{"num_hidden_layers": 13, "num_attention_heads": 9, "intermediate_size": 2304, "parallel_block": false, "init": "normal", "init_std_qkv": 0.0186, "init_std_up": 0.0186, "schedule": "wsd", "decay_fraction": 1.0, "max_steps": 6536}
Each number is 128 + 24 x the weight over its row's rms, rounded and kept within 0 to 255. Layers, rows and columns count from 0. Numbers have three digits each. The size before them is the row's rms in percent of the matrix's.

# up: layer 2 MLP up, 2304x576, rms 0.0162, rows 554-613, columns 432-479
# down: layer 2 MLP down (transposed), 2304x576, rms 0.00569, rows 554-613, columns 432-479
up554 078:114136142145115138135105084121127149124117153149106128112110127103130103121108098142134158177102091138113114134131140131111170150112139154104142
down554 085:136115130124112144113090118132137130114153037146141125137176107159153144129091160133107119101125134137110126115143139106196145071158123096167140
up555 071:096096146125157157147158143093115094137114110121118109117128113170158175115104171115106115124105146141076148154195111115117155138107138102168141
down555 084:160160116100104120141113119188167111101099136111171138144110136123108088137126131114114132115143128163142111120074136150114100076148099127091118
up556 068:127117119123177123128133167159132110160165138093132124148124121130134128154122142140128115124107090154128125175124145137114143133112114117132142
down556 074:124158169145139125118134075147128120141104113161150161077148131093105133150103128113125125107110137109134103116116076090138106131147193151131149
up557 169:141113177140149105149148120118095180107095195119149135143141141136097132123110139127161148127171102129183153167140125136082141156128162121140121
down557 179:117064137167109135158150130144109148086104187105158131154120097136142121119140128111139193181171114123166129097157130120087127137152111120151116
up558 069:070144104079140060131123116114121127145151091155143131099138128109135079125135123110145093145123104137106075132149134116154107108140140176152141
down558 075:174125144149099171121169117151146142117132129099120125118124128136119164124109169153088142130130092140204152106129117106139134139131158121115143
up559 068:147070127081132135115081143093115138128123161126130107116075145161140128109146133114132096160081122150118120116155115151155107114114126169133098
down559 073:101125121160163128161098137148089137109089069136116113109111110095126143119119122115087177106177148120116105124138149115114150145123133090113133
up560 112:120140111136097165090131163123139135095115094123117122123145109157131155125138086111156086165121148097169092112127130095156131128120113129123106
down560 103:119111113146126115155109125091131148122123057134120150161122134147178117121154141107143138120127122121112087096104166124135147123111148083138136
up561 072:111130109139097169119123086150182117129116112115150159121137143137173168113124111138116144158188154107088123145136123179118126124094123109162140
down561 071:131119114125150113150155162084142133144131096114098104151117122101097102122129118140120114165131108158142088128146136146160128097140135148116132
up562 068:125116120130102159157133145123129143153180130155136085189105129119175162076122130171146135139107106133091133093128167149153169139128115139120119
down562 075:119118161138158144140138163111123150114101103086131128123132125132091134158151125074146138123156099117154112150120094091165091101145129132107152
up563 074:136098128093157073110111122154115138120113091103159122123154108066116149158143111093091116150128144136156129150124111116091151134141118166098081
down563 096:113148139137122152094126107150144129155125146100113155155131088130161138122118120136109141099128096122133105122148132109103082140128158122119147
up564 070:087141120102143149133121150111077176094140152113138131132126129120123148147128147105109152147062146120155128126074109120095155120104088081123110
down564 072:122133134137125101107125112123122096154091150113115098140124105140146181120123132128124131126151158115149090116161147150112141154148169169174117
up565 072:145120132103093124132126151102141134163115107132130076189151154166130119108115093154135062116140112121099081143109117115118089124107164096105119
down565 074:118089130153145098122107120136117126133183138120152130123126107121165097143190165119133207151114158106138103154165131107111114121127135137136144
up566 073:143130127104111106074159150087116141140102102131134143151136136114090104099122093145129113093143155141098089139073131146112088140132140125154135
down566 086:115137120144117114141102131094105110143155133094077126106133123144134133146161167193149134128110104095112150121141090111155135090142126132103131
up567 169:061166107090146097111152114143135139094086109134123111136127085098127125124120112159149146182125129090111123131142151128150100155156161117121108
down567 136:152124132098116146150122096146156161128149128109118111085108143053113106152133103123132125117132128118148143154152168131140080120137095116114106
up568 076:129112156113116117139166118137114087155138152113099156108151119141133132109121107118134141135098067146157116105116145115074162177122162128124107
down568 080:135137093134160106149138155139165146141096150112137111138134176062142142130138130138145125144112139174091146117106108073135124108171151153141147
up569 191:122097127131170142083147150113088142123098123125130124154137071151082118121124107131147129142170115120123083144116151134091144152130141123133129
down569 200:098093123146147146097162105149130138070140130134124106148129084160098104132119142118148165143154133146129093146148148091136109148143149134143107
up570 074:135120059109101126121128139078151126111145115126121148164109135121154120150158117141141126123113148119111105118138135108133119129097134206090153
down570 088:110137111148129117152110136140109107126127145131140108143149087123129166119138143141141096146142156113102132162149128134141135143145096065090079
up571 071:108120109150165130119102152151100091125108135149118150170118148171036164151136175129153162174143094150142152124122153104120129160094099107159157
down571 082:122135110128102096149160149113131106102129142110143153141162092065146133129092085128143114094075119117096135146127132114139100110188139156117124
up572 085:124157127107115122109106146139155142136083176145094141150103157087130130105146186124120137156096148149142105088074152108154133120139099174123172
down572 097:099157088102139136138119115160140144135150143181132153119095099131113117134121101172154133100126119115087139099173109124140095117170134152100099
up573 152:114127113088160108124123095113114105132121152112155125138132095126151162114145094132164135134102098113099113174135134115112099091111146104110132
down573 112:126139154134098168147118094139104136099141134138138130114112159144158126134137138174099129135100140112150111116124122111126116124120104155158111
up574 069:136129105096110141132124150117126144155119141145110100123128118107106161097101150175161171134158057148121133148077155154121137168156130126150133
down574 077:118131132123158143096102119112141110094104175141148129129136152118107126134114133093117190139082138134194125094153116116165117157179166129129122
up575 073:143155110098144106142104130142115139113131110115138101137133158160115123137109150096129144130145161113121086133139141110119126094120105148139137
down575 087:132151124110117134124121164120144133144086156145119109098155111110169113119139105120152083142118153090166151122089156131103119155129127110132147
up576 068:109120112110118125157115105098151167098121142074148121112117159121088168080117151112130114108140085125098163116136125118163085166152159143140132
down576 077:107140131152111147121195143125114099141150150152111156143143074132101173128127172152182140118134186101104129128109131120139146116152118069104134
up577 109:090149130094167170103152138113101144112130143136140166188096105091109139052149116112150141119139103107138135111104142110110100086148140152097100
down577 073:118166143135159118098118117133143095165152147128109097150097149134121154118142143126158062112098080163104135127142114133170119132140118159150166
up578 072:126108158115167138129098117105184077139133123175147124164118121126113097138170107149111100144126111100122105122122124138149126122145130120122097
down578 085:137165129165120125139133129096090169125117088120126132085117092086182167119113122110112128089104121123117126132147111129146142158126129103117125
up579 155:126116153139125136126135126104142114121102181119134104124135128134064124136119143136178154114155114128162156133122156168132134139120145124125126
down579 131:101084188170126108190164123147135126081148191142159121171155114155145117142133136119096155129151116121146106104142130139108115154152113097138116
up580 115:139118131068148157091145131148124162167136134177140105183075092126148144159165084123117112140172125114134146132140140145099082145096078142120144
down580 098:114130180088138126137104145121140102176135185097081136114144126139131154109125140131072179144128127103138118133093100164135185139134106140123126
up581 149:108103108103142118115102133112122117144107125129175148135120097081199140094154104137160113158165103152097127152149098141095090125150149166075160
down581 140:144143121133152164121148157148146147105127107119102119118127177162070092151116133145110098130116145098125084155104125152073129118114167124124141
up582 072:126166121146097125114116125110122109107107120154122161131162128135109154111105109148101142144167096161140108133161114100127124170111154164121157
down582 091:128137142110156126136107124125117137173126161130152143133165095106132113138178134129184150091150126146182131155106175128157110107115144127151110
up583 124:138120126104125141092167124158123144146104130138133119124136161146137156104127128128114121142144171105073128104153112119121091113142108152143112
down583 117:136127178141111106147098101172124115120119130119137116126129138095201138132116141129095111149108140141131104130109142107143165075114110102160146
up584 143:132123142085161151110142101128172121173141090113138110145134120119147107128154124138175151113152136138091083128122113114141107159112098134134108
down584 101:138117096115146132083139140150140085147113142155114105095147140164151158119160091118125129118117150152184107082137119114145116079116165102139159
up585 064:134109130135127141171132111110104135100114105111130107098110137155108110118126115123144135119127180155140119132172091104137111102150155121152127
down585 067:151148141122114128135131121132121108120107122156153109158127139132154134113166149124132161065154117162154174179127133127156110161144121092081121
up586 071:125119134122088113194122110135100175144140109171133162129115161132122141134139111084132120126148119156112124119144115116173144127116141131161129
down586 079:142157139137144164142132133151168154087136140154111153143153103151122124166135138138138113133107132134122174121106134137108112138135131154116121
up587 069:117160139090141123115132120113127104114150131136071161105137131099160159118142111143090139110098109128143154120150118092139125168143107129121107
down587 084:098150135146148150137143089104143105134113105123143121134097111127106154126131150118088137131185107158128106118104058156170118128099127136094150
up588 071:162077188124131193103108125099138177111101171125153128115096146141160135127147159154119107132161138130168157127124155131131098133129123101120139
down588 084:147141145142076109132112144147103116127134110151150130148135082137093096131137137109161127120135125156091065130138127178109160114134151127147097
up589 075:117118136113121099177127114125099143162136082117149158137167131092142117089114184125159090130126127097063132111100129139082111116144088119096146
down589 085:141148132124140154106122163117114122098147179126123141133145102153110173149161084116064128112151119123157140158131123114154138105159157116188114
up590 079:099153120096109119143104140146117113081182092118114093141123134104119151119107107101104110119148090100151131124152148140126116131154129146096140
down590 097:157137132148113146132121097116097104135085135104125141141118120107112148133142147151160165079165127136150104119130099116147102079135119142116151
up591 071:105106092160116117128117124138112093145129167132146113147100126114118086142134092134090143161113192094128132096102147146101172112126109084097102
down591 081:180073124101141150153108152095122163097129080080101142100113127118117133100138162155117124131150098156145113197185134121151106123130162116150158
up592 062:143121153117100129130100105118118111132142123137155105130145110145134150113136163115078120145151106109138086084151145142131162061132125124138167
down592 070:143134112121125149153081159154140146107158140113158141152123129144122101123104113214219141117131155161140139161117134154121096146125115053100096
up593 153:149122128154149110157129125148114139100066136155159118122128114142063070139097112147136144107095119130132147157142138143070121130131123114099117
down593 139:147131103111129136118142139091102128114103094134141130114106137116113105117132135131155167087122134141100119148132144098145115159130055142100136
up594 069:117108168132099115118075125121095138107163105166130125129105129103112082099124113137079138121098148208162101102122084102136144123130124108115139
down594 086:136115107090150148103147135140190133151083151092124136140137125136148119147131094148132084151130100123174166119116148152130118088131152143113127
up595 075:090106102137126132106119066100142150104183143142138111098153110090129146110145117104115095124132142115103139113154116098108120091093157090149147
down595 089:137133146053159109169092177172150107120138110145141131157112147168172115112125138108128153165153164124180128134094126143178158149121112112115123
up596 069:115129126153108160118132174125145151134121179134134126101099104117178158127078145122183134100075155154148107098158140134144119106114120137125065
down596 077:100132135120118136114160077116132123124198104107112094103131152094092122138136125108098138178147132101117116162127138141110164127108140129114120
up597 070:137169123119103105121160112102132143133145142143104144158099072115157120143075120103152131114120133086113114146112134154133083121094117134118178
down597 072:117115136093148138111094093135092125129140167127129098106099179154108133098182145109125150106118138135099165136097089101161141170162160110127102
up598 173:132169181140167142132180144100114144131118150102172116163135126126124110141135109144160098169124118131127128169149097134071105146141152121085120
down598 115:152118107079148132105123136110120152116107142155115128130080126173141125155145117088145153170147148147117129117124121106114102137125096113142122
up599 116:130125085125141136126184105150117117095088145099116124179153097124149093122148121126146113123155169095116128129130144136152136147162146117111128
down599 107:130133123091135120118165115118111115071130119129107131136132117108134122153146109130127122134140130139131129145131127083127120152123151096113159
up600 088:108137148135091184111163133122157157152106087188140140115121071120141136169085103115140141102141139100076123149172133142109143157143089165111115
down600 100:135130118127145129100108127180140138116153145081120157112121135133135129109150122109138153136126135139160129150121124110156144107172142107155122
up601 069:137118118143094105133134103142145143124122083092120093158129138139138116140129126126099099140123112125115128137139165159155124149099100157140130
down601 070:102150140156126135057097149134142123132176110138101128144148096149130175073115160151132117085138118153111115094128092107116127143152139096125145
up602 072:157115159128167150140138123148105140134147138115127102113122136108108168144145152130126088150141122085106179160156117189112123160134130112106072
down602 083:134145154155123093143111146096123125125134122137150158145125071108112106112093131144105105094113126182097085129134144123168130129108132113164151
up603 150:106132121173110149143164178143156118153116147147151136177121099105105162120159119119152087115152174129103097124161121133142078137148080150128129
down603 149:162135111173112123131164089144105131152149127140118104127119140130098132139122162151127121183131124146083085146173138119147114142131141133101087
up604 071:127146065111141154077134134105121154136078165139085109145136093148101124121126096166102158122160142097144114154155140106169140105102140143136118
down604 078:124120154119115097180107087135135090152173106098119139143109165132133124133108167112158120107120130118152139077141091140139154119147131106107129
up605 061:142058105112147116140161139088124107110124136177106141131102088152100162107126130135114112148094125110134104133096148122134148146141123155139155
down605 066:138157102135176108133147123108147096123166168110147134107142151074160131160155082083108097115141120097128155097140120134116159153128120103099088
up606 136:120154123111125125146121140141125100153148132139136138148102090117141145106190129169094115115086115094106076123136136113108104130171145135116148
down606 178:126121101133121157112148143103155141109126147103143119124138165159109112115144147112110094161115129119120117157158138123135132162115154117166071
up607 165:108108132107144149144156148130115145103105119140153131159139114091100116135120088133171131121125124061105140135148147149128122146153138136138124
down607 106:128114114147117135130168174144108147142153146110186129128113144121073123136154106123142164112155132094108135149167130079124113102142095136143114
up608 085:115126112159121116125120177091104103147124108115104157129131148101130153135122113127158147112142097077115122120180154063109161147141170094120086
down608 086:109105142088117145136134082127155122159098131136159146134099105139152119102129103139090087110156129175132144104142136140142132107139099113105121
up609 091:121093114117105152155119109111117155090152168138125147077132144112126138149138169141121129119141123136123125135188100170085115163137162204107101
down609 095:155123133109140141090160109149108132106151101116128133140162103136157117120099147113098081091108140129142140163082122103140137103127134133134125
up610 149:124153117122131103119146094104074131138109149099145115166136096108142114120109100158101119144138136079125103140115137145139101162193132127115123
down610 097:128126116098114121176173080104139128120172108118127137136171149103078118151154129164108120116112078093134161133105154120100094149128117162104129
up611 085:115130118148137117123092100136136107140137130111126110113126149091125158114123103151112086147106109129110148145113163104141144148157148141131136
down611 112:122120124098132116146140167147105127123078165147162110132112099140101137159123148100144168112153115106178113150172116179144129109145099103082111
up612 070:173122171098136186079120109145118134147086131093152100168119099141121087174106108132184098142112138117181126124141153101142142102120122146146135
down612 078:101110146136153080136125117190118113124163102143114133134117163134126155126131159116082153123093072143113115161118120123116141120147165185175113
up613 068:152120129120140124084111127116125119080128089105106087128158064139111137138150120081114122160127156171099114112166131131148106130130093114129107
down613 070:135151105155113147171101156162147121153174183147146152120123132125152129137147131177133111095130155075119174120111141124151132121124157077058085